Weights of a small transformer language model: 6 heads of 32 (2 for keys and values), a variant of SOAP for these matrices.
Each number is 50 + 15 x the weight over the matrix's rms, rounded and kept within 0 to 99. Layers, rows and columns count from 0.

# layer 4 MLP up, 1024x256, rms 0.0592, rows 740-752, columns 0-127
46 39 48 52 31 76 63 66 56 41 46 20 52 70 40 38 67 44 72 51 51 41 57 46 56 17 41 53 60 19 71 51 39 53 56 54 49 30 58 40 66 45 57 82 48 57 45 48 13 51 54 78 48 50 43 59 40 39 50 41 52 76 78 56 41 43 36 50 38 61 58 50 40 57 70 62 59 51 72 42 60 56 76 45 42 38 52 39 55 47 58 52 41 56 56 37 47 52 60 58 58 60 66 42 54 54 35 18 59 58 32 35 29 44 14 28 51 40 45 44 52 35 56 38 68 40 44 22
53 32 58 52 45 49 67 26 59 38 56 99 45 63 33 40 45 55 50 43 20 47 37 46 39 50 54 49 60 60 41 37 45 50 60 71 28 69 54 54 58 63 41 49 34 38 41 62 33 45 62 45 55 51 50 53 46 56 62 36 32 72 62 45 42 62 52 46 49 17 49 39 43 61 45 76 42 40 48 56 58 36 46 50 76 36 26 52 44 68 79 61 30 57 55 81 34 44 39 39 64 49 50 50 39 48 33 27 49 61 71 61 43 25 79 39 53 56 39 19 61 06 67 46 74 48 44 44
69 33 63 48 28 41 45 69 32 66 22 61 52 56 39 56 60 43 42 33 30 51 37 43 43 27 49 45 46 33 46 72 56 45 58 46 34 41 66 53 51 33 46 73 46 30 47 47 59 44 64 54 65 51 53 35 57 25 54 36 33 10 34 46 48 62 42 50 33 51 58 24 61 68 62 60 61 52 55 35 52 11 71 57 60 36 61 55 73 55 72 47 59 53 21 42 66 28 31 65 79 23 36 48 52 49 27 65 55 79 64 38 24 59 33 50 54 63 48 56 41 67 40 69 55 38 24 40
51 43 54 37 51 52 16 56 36 14 41 58 48 60 35 47 63 44 17 50 63 40 71 64 54 36 49 44 44 45 54 60 33 43 48 69 33 80 43 64 54 39 48 46 51 63 32 29 38 48 37 55 62 53 78 46 60 49 46 60 49 71 40 52 35 36 52 53 39 45 32 46 52 68 58 50 46 47 32 46 34 62 59 70 43 61 80 35 54 48 17 33 47 44 57 62 33 50 35 67 46 26 52 33 81 56 49 46 41 37 57 66 39 54 48 30 42 44 79 75 85 62 31 59 69 53 22 40
33 74 49 47 44 40 39 60 30 59 60 49 67 70 75 22 63 13 62 21 64 25 82 63 40 56 53 34 43 41 55 13 70 64 75 40 45 90 32 50 58 45 59 46 55 43 73 77 61 68 54 36 56 61 39 33 59 74 37 25 43 33 51 46 70 78 40 44 61 52 42 29 45 68 71 46 62 37 57 42 37 39 57 58 52 38 62 74 60 71 49 43 46 32 46 49 59 46 47 66 47 58 68 94 59 38 44 50 50 39 64 45 40 78 43 64 27 58 35 63 24 50 50 51 35 52 50 55
62 34 69 57 79 60 49 41 38 64 59 14 18 42 37 36 71 53 53 29 59 50 76 50 69 46 30 51 68 64 65 46 60 55 78 44 48 55 48 32 63 45 49 78 29 66 66 55 34 68 65 49 65 49 41 64 08 58 70 91 58 53 63 42 79 54 32 49 54 26 49 29 62 69 25 55 55 46 56 25 67 54 35 77 48 31 56 37 40 38 59 59 67 58 42 64 68 64 60 72 21 69 32 60 54 64 48 65 84 61 62 28 41 62 42 30 39 40 69 62 31 60 52 49 64 30 34 40
30 48 55 61 93 56 38 57 16 65 35 14 41 50 57 29 29 59 58 52 55 51 64 75 47 51 65 56 61 47 65 45 72 41 73 54 17 59 46 87 37 69 51 49 49 25 48 79 46 63 33 28 54 38 67 40 49 57 36 18 22 39 15 89 46 56 57 53 57 22 71 61 42 40 46 53 42 44 24 66 66 49 41 62 53 87 46 34 55 65 49 50 56 47 58 55 27 58 77 49 36 43 32 67 61 54 53 50 99 57 56 87 54 70 48 78 67 69 52 44 47 69 72 34 76 38 48 46
54 48 30 64 73 24 19 10 14 51 59 71 83 12 43 48 48 62 43 41 59 36 60 42 51 43 33 43 31 36 44 55 56 49 37 29 36 40 41 48 63 31 34 57 63 52 44 51 84 55 73 53 30 35 43 42 60 68 30 51 46 54 29 57 53 65 51 52 35 31 59 22 60 64 74 55 68 30 38 26 64 52 31 39 15 61 70 36 52 58 41 77 44 55 33 22 42 58 53 62 52 51 50 69 18 41 32 59 48 60 53 52 24 22 43 48 44 28 68 65 45 46 25 52 36 41 63 19
63 36 47 64 52 56 52 35 76 49 38 68 42 39 29 36 48 28 33 51 37 48 20 31 42 38 66 38 30 73 53 36 53 60 66 55 17 44 40 66 33 28 64 47 49 50 32 80 56 70 46 35 70 50 68 92 71 35 49 58 61 23 30 62 85 65 51 58 57 32 41 56 33 61 62 36 38 66 67 34 37 32 50 54 49 36 53 50 05 41 38 16 51 44 64 59 79 21 08 84 23 47 39 52 37 39 53 70 49 47 65 53 33 70 68 55 56 56 28 52 68 47 43 60 59 51 56 22
72 44 54 43 52 33 42 36 40 49 50 50 85 49 46 29 54 45 59 43 75 63 36 43 42 28 28 62 47 40 35 13 32 47 56 56 49 58 25 50 49 36 52 85 44 35 50 59 67 25 68 38 41 47 33 57 42 62 45 78 59 60 63 75 70 63 13 50 18 67 54 39 81 62 50 62 41 67 26 36 47 58 50 36 55 08 58 48 54 38 48 69 79 44 43 41 37 70 31 63 45 54 50 67 41 73 40 46 11 32 52 45 88 49 35 82 45 36 57 61 62 38 72 68 37 46 51 74
50 48 45 29 47 51 54 36 31 44 43 51 52 72 71 54 49 60 50 59 33 61 68 55 40 31 31 62 73 64 32 90 35 47 26 40 36 68 25 44 34 48 39 46 22 45 27 52 60 51 55 72 74 65 48 35 42 70 34 57 67 38 77 52 74 19 57 50 34 54 39 62 28 31 54 41 50 38 42 56 44 57 45 76 67 60 40 47 71 45 54 62 36 54 72 45 22 54 24 63 63 52 34 55 68 51 35 39 49 58 32 39 58 52 31 72 27 59 71 25 31 42 38 37 50 56 45 57
48 25 40 58 37 58 45 37 47 68 58 51 57 62 37 54 55 42 45 55 46 66 41 16 68 65 77 31 59 51 66 38 49 81 37 78 49 62 54 31 55 42 46 53 61 35 62 58 52 48 70 53 42 37 40 47 29 55 52 48 48 37 54 31 71 44 57 44 46 50 46 39 38 44 35 34 43 67 62 53 43 60 37 52 55 33 80 46 13 30 69 39 43 65 62 51 56 37 63 46 45 50 44 55 66 62 42 25 52 57 64 74 35 54 56 51 41 43 45 72 70 39 72 48 56 63 46 40
70 62 81 43 66 60 47 45 28 32 58 41 55 27 46 63 41 86 57 64 40 39 77 36 46 40 70 52 49 61 48 48 38 52 68 32 38 52 40 30 44 49 54 53 57 48 36 30 58 26 33 46 53 43 53 72 41 54 54 64 63 37 57 44 65 33 44 70 59 35 34 36 52 41 45 45 53 43 58 60 50 41 54 37 66 66 72 59 46 47 53 56 31 47 41 67 57 41 72 34 29 65 55 56 74 08 42 46 54 61 62 50 31 49 68 35 41 60 40 39 70 49 78 72 45 46 17 46
# layer 4 MLP down (transposed), 1024x256, rms 0.0591, rows 740-752, columns 0-127
62 61 60 46 48 59 57 48 48 50 39 24 27 33 45 60 65 36 18 56 64 65 64 43 62 47 38 37 45 43 52 59 39 60 59 38 56 43 40 33 34 21 60 60 35 49 66 59 37 25 31 50 28 57 34 35 38 47 38 51 45 51 52 50 45 36 41 46 63 45 47 58 41 72 48 37 47 41 45 32 57 29 46 55 55 41 59 48 52 32 56 42 69 49 45 47 51 49 41 43 26 70 47 60 55 56 64 38 65 37 39 41 50 44 53 64 49 61 38 58 47 40 28 84 40 41 58 63
56 63 70 52 35 59 54 53 42 61 41 57 61 19 22 62 60 51 56 60 55 70 41 39 56 73 47 57 26 56 34 53 68 33 35 52 38 59 43 57 54 62 47 50 50 44 45 52 62 62 56 66 39 37 34 42 38 91 24 32 40 30 42 36 65 83 69 35 55 75 43 25 38 36 58 45 46 45 64 60 49 38 37 59 54 49 44 40 66 31 61 60 54 46 63 58 52 39 61 37 39 49 63 62 58 49 41 49 63 56 53 27 57 51 38 73 50 29 54 74 39 40 54 20 56 62 58 45
34 72 35 56 25 29 33 59 46 43 53 31 37 56 51 73 51 39 61 61 79 63 52 13 60 44 76 61 73 51 54 48 72 12 36 24 27 34 44 64 54 52 50 73 69 42 70 89 46 64 67 54 61 49 56 59 60 43 42 59 42 23 30 67 31 22 70 78 48 49 47 47 62 68 46 71 71 55 60 65 46 94 39 45 61 46 57 42 21 36 58 87 56 49 57 47 38 60 48 14 70 63 74 54 86 32 72 62 75 26 39 55 52 31 57 58 65 68 52 39 39 58 63 65 40 70 45 56
46 48 71 50 76 76 46 45 58 37 33 26 41 49 40 45 73 60 53 25 35 56 30 57 63 65 45 68 62 53 54 59 73 62 56 51 65 56 29 63 37 50 39 36 41 25 26 37 75 65 71 34 79 61 54 69 63 14 57 57 34 69 32 51 54 20 87 64 69 62 50 50 58 80 41 43 10 46 68 42 54 67 41 56 58 39 49 33 63 45 75 57 74 34 48 69 58 36 46 59 49 35 43 70 45 39 67 46 50 51 51 44 54 15 46 44 31 21 33 58 61 29 42 55 58 51 43 50
55 46 50 51 19 58 80 90 36 15 49 69 53 73 59 58 53 63 25 69 46 33 40 48 56 60 42 57 39 63 49 59 13 25 52 39 31 74 60 39 22 49 57 63 56 44 12 63 54 72 59 19 61 58 14 65 67 54 33 62 58 57 69 31 56 61 26 67 50 41 28 45 55 33 77 09 60 49 57 57 67 35 20 23 52 74 41 47 31 27 43 73 68 45 54 65 65 46 58 48 35 25 50 18 45 39 66 42 41 52 55 35 58 76 55 26 72 48 49 53 42 55 53 56 48 66 41 51
39 47 79 39 53 26 55 56 50 62 57 59 68 67 66 33 54 58 50 61 22 34 32 50 29 46 67 22 33 44 49 60 09 59 58 61 49 31 40 25 51 23 77 88 50 53 53 53 33 35 70 04 56 65 19 21 51 56 40 51 32 50 69 61 37 36 40 17 23 26 42 83 67 57 24 47 36 47 20 40 58 38 69 45 16 25 61 44 56 45 64 66 52 60 35 56 56 51 66 49 75 38 49 56 24 31 47 37 33 30 78 38 51 20 54 53 56 40 18 54 01 64 29 55 51 29 82 38
71 50 13 66 66 74 38 54 42 55 47 41 51 67 57 32 79 24 53 45 62 49 71 69 34 74 38 38 17 60 59 68 58 70 31 55 58 60 91 36 49 35 18 54 83 49 66 57 75 74 74 55 32 39 85 34 31 48 52 20 70 57 46 54 50 54 31 53 39 61 35 41 92 80 59 58 12 43 65 47 32 68 53 42 72 53 51 54 59 67 54 19 43 49 38 30 35 33 45 58 64 72 37 60 46 66 51 27 56 57 75 49 55 47 61 15 62 65 31 76 61 18 57 51 28 17 59 54
28 76 45 53 54 54 53 73 73 49 47 50 55 46 47 53 49 52 67 26 50 50 44 44 39 53 52 78 54 25 37 80 70 53 50 23 57 39 60 77 56 68 54 54 35 33 26 62 22 58 31 63 33 27 37 54 43 34 53 72 38 37 45 41 79 47 44 74 36 40 46 38 75 37 35 42 33 45 37 11 65 46 45 26 53 22 81 65 59 45 62 56 36 38 45 48 53 57 45 57 43 36 51 37 50 54 37 71 26 47 41 70 47 28 32 20 45 52 61 49 32 35 15 52 10 28 40 52
35 55 32 42 28 22 67 50 71 68 34 27 27 60 67 73 50 46 61 50 60 64 62 26 52 69 58 76 37 60 41 62 62 43 41 57 41 35 08 40 51 48 61 61 68 59 57 59 38 71 64 31 62 50 37 62 40 56 50 61 69 61 33 64 76 99 52 60 57 26 86 61 49 58 48 69 68 66 65 51 43 35 68 39 61 51 67 24 54 48 63 60 28 38 69 36 51 51 44 73 75 70 49 44 59 25 36 60 33 68 33 38 55 46 64 24 72 67 69 63 41 87 50 41 28 55 51 65
27 58 45 67 77 49 60 48 65 39 54 39 82 50 52 66 61 67 60 47 76 18 48 18 69 71 27 23 44 69 32 62 58 69 62 54 53 41 64 56 15 29 50 43 39 61 38 68 72 71 28 61 58 53 69 64 50 50 43 59 64 66 36 28 37 86 43 44 31 73 28 50 26 38 66 30 08 55 72 43 64 69 48 45 46 60 35 59 42 60 55 49 66 41 71 36 50 32 45 83 66 59 44 60 39 33 21 67 64 42 44 59 41 57 50 50 52 84 00 65 28 47 52 44 72 32 77 40
54 45 55 53 55 51 43 32 47 51 44 65 28 40 37 80 59 48 26 43 41 27 48 30 58 65 54 58 68 37 25 45 77 38 50 44 34 51 75 49 74 40 54 87 47 39 16 46 30 30 45 64 55 62 38 60 49 54 62 36 64 28 42 89 39 54 36 49 59 50 63 45 58 49 56 45 34 79 56 39 57 55 40 63 22 74 65 66 26 70 51 44 56 63 25 71 71 49 36 69 49 74 55 62 52 57 31 56 33 51 56 44 34 69 53 49 57 33 39 50 73 53 48 42 48 61 42 52
59 68 64 67 41 45 52 38 55 82 67 62 55 48 53 47 40 47 64 50 48 72 75 57 54 53 45 56 24 48 62 54 51 42 51 36 46 57 49 39 44 61 63 45 31 48 40 55 52 50 55 33 58 59 50 78 61 74 86 68 62 80 62 56 42 59 64 52 56 62 47 60 36 45 56 61 62 70 49 49 50 63 56 43 42 68 61 53 58 21 27 67 65 28 41 48 54 51 37 52 71 47 38 52 43 40 51 65 13 56 34 34 31 69 39 23 43 65 57 70 47 51 66 62 23 37 59 51
31 37 06 43 68 62 44 35 56 27 32 60 56 44 35 36 93 42 23 52 59 50 67 54 48 68 53 43 37 37 51 24 59 33 64 67 39 30 61 52 59 48 64 37 71 66 39 43 52 82 83 56 62 52 45 65 50 60 61 16 52 58 57 63 31 71 60 49 42 45 63 57 59 38 52 67 54 63 47 09 61 75 48 67 72 41 00 61 56 34 40 57 42 23 43 49 52 31 54 36 53 49 59 40 39 39 68 59 67 54 33 56 70 36 30 43 44 47 47 41 54 76 42 40 43 70 88 31